Each number is 128 + 24 x the weight over its row's rms, rounded and kept within 0 to 255. Layers, rows and columns count from 0. Numbers have three digits each. The size before them is the row's rms in percent of the matrix's.

# up: layer 7 MLP up, 256x64, rms 0.0882, rows 193-255, columns 0-63
# down: layer 7 MLP down (transposed), 256x64, rms 0.0883, rows 193-255, columns 0-63
up193 134:124161110140123094113128110153086146098120133123135124117136122088128121111104091139136101124125146142089096103101108126087122118108122096153078120102113090082072121086102111124084108124139103
down193 109:125137155118121156168145126115137115122126112130143125122120184150137167135162101100128133097131096155122130150141123100160116129177153161111168134161075110125159142146130141105198142154136104
up194 080:164122125166122115103151146147111138100084110143146152120115187167140106125118148100100161127119111106097136100127091083137105140154138125142102114159148101095134087114103161148138123125080140
down194 097:125120122127130120145101155096149107137107144098124082082134127095141126082105097149151141088125117136171170128184110126179108128114149127130153083095136137145090115147123117132141119166106143
up195 107:099137163143132125111141110062147122123100108110087137112117129132092120079141099081103130124102111120139134116105106165115111102149140100149161123111145125103133139150139114063101082104114130
down195 106:133112154121093140136117142139142122132134206134137068141198097135133133109145132113131077120140158130097137109105126121130141131152093119132115133162091120134143138114186140118104151129132094
up196 095:113158175150141099160160159133105138134166101147078147119109154130146114116124135175135115111138129106115138140110074164136080109153122124126111152124142089098123119153147132081138126138093161
down196 122:130139144097137139153126092140074141120146106098107135111132118097121124117125138096109098068161132126111152163117132104146135070126168154077141115111161122118111184156144111133132116135160126
up197 104:080158104122164093137131139137128140136167116107100102146124119145145126106115098141146128114124152101138164123118090145151127079136083100139132092095161142075126161105133151161135156132171146
down197 106:151127102117103133111113170170150135123113098159156098153136135126094141142143091149069141120116136130083141094091122121166119172130146073136101105144136096114114121132143125143166116145097134
up198 096:130105122159085125125117167155113124155098143169093097143181100169137097111127135154091095138114138119121101127148132125138116137128146191143121099137132101099139139183140090128131112121099138
down198 105:103130135100153106115185091123103154161115127136167142132109147147130116126115112078115150102150108089166147100094153092111184118145133123113154145147109148140125158084127119140120114120167150
up199 106:120102115175116132094128136144108112125133112095120087125161149128175105108124119132129055106098134107153131117102130149129119122121127071093171097111134091122123138135117084116106150171134132
down199 100:094076172118107136136121149163111147110118090144113128114106099088125102171136161159136182156104106147110118100100092115137163107109112159105115152131105092114122105131144132142132112095131114
up200 108:095130152107104135100149132150136094156149148098083098125109132174165131102129155162101111150135157122133125113160136172102090161143137126156110079146169182103109128133126115120119115136126124
down200 113:115156119167095101174111138125151117102116150136149139098136133137138155111121104109128146155146127110118180162096162114120104119118119102145161156121102082169154104118068136142092161138128142
up201 111:149112125142149085108101106115098119146127114113104134129121117070100139124139124078091124116132121135096157097088116097115105121083109126148119139095126107088073081102107113109111121104107122
down201 079:072135139174084114116134181083146125132098138118132112143126092146145130127125163118157117114115112118141100150125149150157136099137158124133162119160096169147160148130102081147110146162147135
up202 092:128148093121084128121098102126090123087102123159109136129140103163121123101113116177109138102138098116084139164141146084131093140109118131147158153173159131092106105125084135131129123094115106
down202 083:130131142135111102140093107126130197111140125095143119171136129091116159106148128082131140116160087134085099142132082119139150158142142144145096142102153118143141140116130179134077106117131130
up203 112:173104110116121145149101132192112113113117154095097072085128126126133129122104111105108136122152161121154142151155126121124102150154098113176158127174122121165097124161138132157134109114137147
down203 116:173129124134117127152123112121135098142119123100119099088098100146109129135091097127153121143156172098152152161109139138137159116146114189134150121151142121167078165143118126149102121102169162
up204 079:108082121150139127090148117115117130102138164144102147075148154131138097124095099124139093141121161140141138120072091124112099183116123127135142148138144143141091170153125148163116093140112105
down204 094:148142118102157111183149139132128115152113121127163154157088132123132130136176167111099119137116087100123125149114100126122169112105148115178134120121116107086145125132120132121116096074161175
up205 099:121141101129090153165133140147102149102061134110108127127141116145113159126181125134101097101130163098133103135140107144068139100144118142138121140102130158077123159175130110110121149119117139
down205 092:113132133122136150165137136109108162126108116097130115155115155151101140152103123103137142157106097150124170082083149134140099137105129093130125129165133107141168072179126164142153089105128110
up206 093:141134125156104103126129181131149129075103100146122181159127098133129176114094115139123123100090124102123123125111094141090113110163083099125147130095109114126105142135164115103155088130111138
down206 087:119120126147087123119120096100143156121141112124129151139132135166090109127150122153139105099160124147150127133116165119182111061103127146121113133134162145176090130109072103164119095121118140
up207 080:098151068113114125119132147141089124136147125122084111142093101104127130132134128144107139109141138137130094155131100071085135119125097126125108101123121142098110130098101122122114062135119194
down207 080:159101115143137106094166141142141086138142126133119122133179148162153070161087146131138183155115131124141146088108147129138114142122099117121164089139146167149109095143131130138154124137094111
up208 100:151153098122127141152175106122124123108135147137112139136138105144132119132132150187103081083124135160118159114134127161116133187116129131170135116128154119157114126137149137133172149198131093
down208 110:129129095174166109083127117170150092161129147146184123155114104103145119161114114137142164135123102132126155113092142134145119144160103116120166133154168141128096124135123115157094139107127081
up209 091:137124077154165111101094160135118135095135128142102179157138091109116120104127108145152095122132164099132141099104145147094152127152105122137166123115130128124146158153165111119092137154185151
down209 098:148129173114133138152126089156152118112127127112160083134113136117141183142157111102099138076150122112159127182125130142161137161122132131146121140106088126149126084142117150157172126163146147
up210 085:132101162130129141105134188116120171116150075113133124144102115127174130124131179142115101124148104142132128120147136088130083111117130127166163106129150183093144115148139106158158121116153112
down210 083:127130118101161090160118102148196129110155122153102160153115105131108167118118106148167155137148128159146106129132132154157117136086112090171144148126094143120131158127106161146114142103164139
up211 096:156127114134141109131123178174142119140107117158127105116190133156086154106092139126126160160143147104153144083118140139126120108131127136191088114150097128091141119138154139149101115148144153
down211 102:171180138124105122151184153120101156162137135136160151096124110122162131119152167150121086150137145128125105135120108126110144140099126129112105141070129148120153086138171148153144126128171141
up212 135:140083133154123114121126134088099102106109103092129112144128120119099160102100110143118106105118086084124093128093118112139076111126121080151129104111129086076132101094127123120108101133102109
down212 093:161135129143149161111076120169118120105108124169107145138094115095113098141134106101099099128085162125126098173131161127102120105120120140136074101114165106123120123116084107107094130140114131
up213 108:150150154180149146125113125098137118100113120159118148113155147143170113127104117135091148160124117165112141167109123146146118118134167088160152171177145099102146121121108138077119100150141116
down213 111:154130114146094149151129143146121122164161139119187144101148133109147103135115140157099147128131085112100171167162150125132121149147082099114149169166108095137160090159117123147133119134138105
up214 092:091105125116143117084111113111087133104092088160118098076123128122125120165103161111106092137126096143110150137144086139114123099112106103151140129107106085096109110111086105134127095115106112
down214 086:137149146103112142102155169132168091131115144121093100087178137140124090151087125135138118131106152140126156114142145121090124128116153125111122104090136163143103083143148121117132166081088105
up215 109:121104118143140094115115175112103120132134095135139108119165164121160115106111108135099101122121144148122126122141112140109107138143101101171146108202110073120122126115136126098135112097104064
down215 100:121098086119175103114163157114166130125081120105125133157149118146142128117119111116140136179138133143068149107180153100167135137158144114161133108156105136087111132132123146103152104124121143
up216 109:128101078161175110101129125117130111107102099132116136146116158116105112146148142146119149151132179115150115125136087103104098141114092136185091146148139142083089120130156149152158118130099117
down216 119:148105090181157088111165129132131165121184150137110142121135143146106106124126173132113128164109179115137125110163116106168121112151136127131156132169158139091119116120135115141130093133161158
up217 083:139100064103119151137101169124101137108139127150093155133128174162138119139160141121113144060156163109131162129130094147135135087147124133114161151145123107144127142162123149113121085125108141
down217 095:092101117116132081080103102150120126091147146133164139133087077109124112070127126090147119169129085117127120145102109137124121140109097122114146128106097152112150133140112118154109162087116144
up218 096:131139132157166132124088138127083156139100132146137126102108107091085076126161113111101128135122155102105112123124079092114099157118140087176136103132122133121148170153141097097138101121128120
down218 087:120123111128068133112159109093123136127138148149161159143118123123122115149145135127171105123130064098095112144144175135144112141172128095106136111132168130105111148100128161120152119160071130
up219 087:095154113152145099119123115088086114108135143178117106115113120120098097112092090113089105123108141139115121063120105156100113142109105085139104114100110130091124158121114097125094115103138128
down219 095:156117115152152104141123101071139125086097148094162137161158121126137135122117129138110145125121140150141120122148143144154156140113185163120109132203111151128102101089112145108101137102104114
up220 099:114088108126101174100135157121108100124102123107122112097130085143113096100121110134122090100070136125118157132114120150096152090150110118114095080106142104116104100122146139105080128148110114
down220 075:136123142139179119127131109107136141117124109113129170169122145138114146145108138116108178134138129122108124121139151148089091124138104175164172144136106133155146174153112095152203125150146144
up221 104:119116152181131183138134095171134144106101187150134120124134154132099142116177154128124093143123120115138126114143085146129097139143085184151141167138154124124117133149098119125147111101124135
down221 105:140151140165155084105137174108116135122128126138166104145117113113155095142113109133119160108128167182120159108143158105133140139116145081132117098132112146181134098127166117167146117173118120
up222 102:105071095148133094108167104105101153125132105099108133152155142121110105119107154103094132116115131122136122082124120139109090135117090128163101127136120173104131130200160105139124132113103118
down222 113:131120094137140124105179109120145120101135111112145107129113142120140100140104142150132125080109134106131134131100113110104100143154167153111057123167127102125126120141182121141097137059155138
up223 105:123136081142149134115190118112154129138061131155090109142124131110124153153100128108135123095113117113110101154171087137075116144130120116136121090104137128129143144178126146145163096143138130
down223 117:108085110127136113119161111113121134129096117114150139162120122084130110142119123098141084100133075167131132111117125136093119125087149114139072096164123117107083121170162141144147145125169142
up224 089:155137158156134131123098141173166130151150124156079145144132162127160168115094156139107116134152129112108161136166135153122112112173140135140191143159163118125135125147144106124122095122129081
down224 087:156177093117127112140127195137119148114129109132151125133116095113116101124165134136123148131128122110154124098178127166168129112138103102127134158106137184136150150128139124122096104085073120
up225 096:161116098116108110092097102124122112113126082118169111113128128102151112123110120124140092104119098091130144142105105113107094079157137126092099089135108075120132113077117105119116134127150085
down225 068:131138135155150105110153148133117143104133152132067093122128132175137120111141129142116127141161147126091127117147162130122135145142130100192179173117145160134111137165140130119170101137131183
up226 103:130132115127140187136120122130115110095161107124106125132109119155132109129151198152077111105129138105127165107123131154075098121131093113132120120091121157073152106160141153096111120125128144
down226 125:131164110086085123138133130116090119136123167135128100176126159147167100115158158154133162106092140131139154105123126143130118117141148152106068149153102135097106128142146152119131115180150158
up227 140:150148129157159136102122193146147133125153115153128152156147120193165099137145122139146121158145146132127138136159144149146137146163157150155095144128180102146147146122123136138174132170152141
down227 146:092132124119112162116130067126104121124103111137133141123124136166121135093102144142109112130133132130141132106112127118108115067119089135177132151141125125134146130177150146064111144123167067
up228 105:120138191174128120136169139112149167127111143096138144154128127150102128113145153128123149135111148154102147142109115134129173175149149119163164115139152168110157143148092136133141120134187101
down228 085:159143111116112092114118098147141131104115108147141161131130126145150128144125090152108158133173135159142116101183169151147119142134131118134126123082104172166143131110134111141066084090116112
up229 094:149099137124126118114132113101113111081138106113130090121150123133142121152094123098115107155132112093079125150101100107112036146114158104148103135141094143137134121104141119100174145120126146
down229 082:128126157108112101146136105087139143152134086116120165132113093136068156114096125096115118119134068112159091096101112132174091114141129111123128114129129136097135146094099156131084127141114130
up230 092:110121121150129123106076159156102119117150169092094134151148077137104147096134168111101122125109124136152120156123126136116126092116091089147146102107134100077091147111148106131153121095154143
down230 086:092129089133104137143113168137175126144110151124121164134155138115097150133121120139144136098122137122153133150170146121140119148140153121124178082102163190120125171158133117161145123097084140
up231 111:088125084111120102102099155119126131155120081101065097115140118126066095096116109101107095093106113104121104112107110119145117139122102124121112098107108106099117124141104122120102095106135123
down231 116:111112088113146134114170121111133084163181153131146095122136112138184095145121125142168119118167108156132158146151110114130141145128138165114137136162159103170122088134170116118122134119148103
up232 124:131156148089132129112125141095131133131140106088111127097140114080163120124090117130089093121105100116101134081057111130124077132117110104120126116112118127109145148106115106093140090171121118
down232 100:108109166156156123094125123112121204131121116104120123154112171103147127176123153078100133140160169093151122119123121166150119118163113142090153123154129126115105148107132153131093127129118137
up233 106:098126090144110106116107092114129099090118138107106112085111123110083115120143072117128108103129124061083090153138116110106094089125095090133120147123122113116108151106115118113110140136114144
down233 112:105113099103122094125145122150145104111147120130174114084090129068090124126097113117100125066154079104126126121106141105117142101080131133159093134130127124109100124099131147110110117111144114
up234 075:119107103143128148152087100138105114163128076140136132154188185173109114141141144167103141115131132170106115116082129136125122145121090129125114115124153119124133144124089129155133130117111072
down234 085:136131112125107124111154165130110083108099170107106123101128127114102102174150120133130145124084149096141107108129112115139187117114159101109150114111145190159148097114139102107126101102102152
up235 096:136162081129141119109115122132110120105103139111117137118162103101115175116165152105071125121137159136091121098102110130128134121134110117169089136100145136084141122091164174134160129166136102
down235 102:105132090106143119145124078158138107114105151125147145120110139100097137107168134121172144151112108112124122109119138143114142086146105159138123130115065107105099140096117182123094085092138148
up236 099:111141098135131081094108118135125129106118114182104140144159116141166091138101148148133142125147096152114115114106084108164109147147157089126157158141123110132098126100108141131153136179182137
down236 102:145170159103090147165115128131135137149130146094151117158107100181111178129143131138141127125161159101167137125148153141127127122136130095179100161148110167158132154121139149112085129133141161
up237 095:159117155123115168140133127124172114108128138150074109112163124149161117089120104127104072125195151144112151140146139124138131182155140101134165112137115115111103132104125097157129149131112132
down237 099:116134114134108122162124159173122149172162102166128099073136143127110130120103147119131174140096122122150157134127135142099092166081122131127127151122134135083132092154093182127129107135145113
up238 103:168140114165133134157095131145110157120144152102083081145143127156141151131132132138126123143137133127082090142159102109106148185105151148170129177147119156103159114104107146139117160145142142
down238 089:131140108131161124083138106121173135080101155151157109098117104124129155099091130135119123151144137112087158114105118108144094135082106089096145103116128117130158163107112118139093114109141078
up239 071:136138131130104096170114126150142177062141124130099117174167161139098128114132113133106131102093137100149137121103137100161112137129096122121121106140128122162139126078113085117138149158119174
down239 093:110125127135152132097115079135122106127136142140118155114108127098125153131129141152112095170058138162124088129153097139130131150112118080110126097097139169122134100106146129129134131082104068
up240 120:170122133164113116105133170160152148139130085111113119121148121149110145128101124111107155134116107129096069098129115119141132105128130152157140123155148095096087126095079154155118098157090097
down240 091:113119109107070177164152126159136065106145130121135116159097108141110127112103134148147093111136113150109125150144138170084131140159106083135099105122118142124169128126151101130145144156116153
up241 104:108136155150119103134135124098156149074092087148133084126147129128130106086175105126118113134096129129162118158139072131123127126161102101130129165113175129105100134139080140113111117154118135
down241 111:108136147149146143147139144140144102154144109129152116102123110121159148116101111132124159120113089167109126100110133139101127198100138167143166112132164101092114085143137126127165131097081168
up242 076:143135118099159101107157139147117134118117114097121132125152128162110139167114140101121139110094145146116123130114138110059075120093121147137144135163128116109210148119078113140123119140146101
down242 084:095144098107123104117144142130127082103129103118079091111156064094124119105142109145145127160085168137116141086137093127120149149106154094111117117111125148164103122124145117130138132097094149
up243 103:147131144160121171124107156160126119101142147096132126095157174150128141162122131148132102163125174160138147131112141142128150119159140143162174123145144119154126131158129113111128164179178170
down243 102:148136078125183145130156094117115134115144118131116131164115108108119113100138109153153119102143083122115109137113113125134165140100130184121091171055120138114110138118116147118094114118095108
up244 088:121113145165116116113142106110192074128102112104132112105145171144114093123116132081146147066144155126096146112106117119107098098110102140133148130128158117115115111183126103141137145120138110
down244 099:137161084107152115132130113138101139154162160148129159114077132084135153156150135151147172141124147167155125090145136122078153118086137143138152130133105133126108173084142128136140097122127153
up245 108:095113101146122105154114137099131113103092113123125075117141129133129081084126132074078129150085149129094118117133097122105100109140137116142126113122120129087118122098117075089136155111096125
down245 095:129171169118080144108133095110104120136139101087121149104119131133140152140137089107101107152111111086153137189093092135099143113108142136163093157121113101146111146129107116131154136168115146
up246 115:098153131128154113070111112146141137100157128152099143149165105096146114090103103139099100133129143126096123140079113151138074099147131126164139146108135154127100171140104092164124132104113135
down246 115:099191126091086123131142102151115132109125109159148082169123136148172135118091120138132166124112151130086116077109150144125163136176103116137122133159101156125131110104131111105122111107131129
up247 094:103147105117173102119132131118174114122146118130115089146073143106113146120067128116137104163141137115103143083161109104129082112120135104171140108155154117103144157122113095134110133108164133
down247 094:150183129156093164147107175096114138135147141101097120138117188106159138135147142102137142137093156131136102133138126094077109106143138163096109140103125095144153122137116144106120136161102148
up248 099:119131115102125121125087143137136114092084083131120171131171093108156101121127120144116100135157115137128094153097135131092109169075123110153120160110159120150138120168087129143166119131157144
down248 087:173111126144157121164115082127109102117120137098115099145094202140118147155105132125088089107155144125136148159121117130101115179127119138119130157102153123080095134153101133125113139105129115
up249 128:093129140098140154116129134106104136075111134097099128070117134130122112107111120120089129125107129108118127101103130126078108116130063119117142100086148119133154092140139154076100091112120115
down249 092:142122167118127093157088119120128113126099133135088166110169132140162131144133159177110099126097164132080089118082149132113112151105112105138151143096151148108131109124127100084126106105149116
up250 070:123136152175140102125160160134111152132118121121115069091135111085136138149161116111121103088092111138131176139154116145084152105129127155149151119149159109126118132123155064147151126142125154
down250 092:145104118161123145126154129138176103155140173165153156127154127134139128132146160176175142161124152124117097076112156155157117122111152128111162159121146113175133112136152152136142116161103145
up251 091:171103102123094120124145142127162118104065123067117124125123140142150135121133129136113128074128115131120098127102142117136156148171110114152123140142144106122127043116123140135152097150108147
down251 084:137123111145121101158113104132137151103143090107086132100097156128126148118114155148130135116161093117097097144126112129156073145124145152142151099112107116074146127113101095115115169086085160
up252 105:114140134126172155116111084115164088083128098098112144107125093131105120119123120110139117135150100114171124141086092105100135086111095109140109145063121117107108117152116170115130145153129132
down252 085:142126141147122153135136138094148142096126096120121135138101132167105160149084073101082109111112142112097097162091163105136122135127105128165126122098105148103129149086104114113097115154170122
up253 098:143135084110102145106103129098114107120129111142115144157133116138148111105070112107110098103119115143115145097149128137101092132130106094104132114105128099071078103127085102106151102149111083
down253 107:172117140151145163148110108119107101132125139133153145142135166077112162163162123126157134101118150101151133170118143152125181138090133136091111118150132131148172155124157101149119101108171113
up254 103:095127074090129080088104154124126128084125128107123092090131123116130117132075082125128120120081138093112115113094131109132113127137118091136136104110127136088109116156117114104118090089113112
down254 085:148091154133133108124132104159113140141142098096136119113127116163140149096145119103093128145176088172094119097125089112119119125103108138118154163117089107152123167140134113159103117146169177
up255 094:169111127184109119115136143129097111147097153107121127126110134164127067117079163138116136092159143143140147121144093107074116100126131125126126109120139101098175130092114127100120096141100120
down255 103:104140141111099116152137117158131158125156096121135122091130120087160162122126119097105129134100077137086153129106150121153183146114091144134107112135128116117114151166134105132141198121123086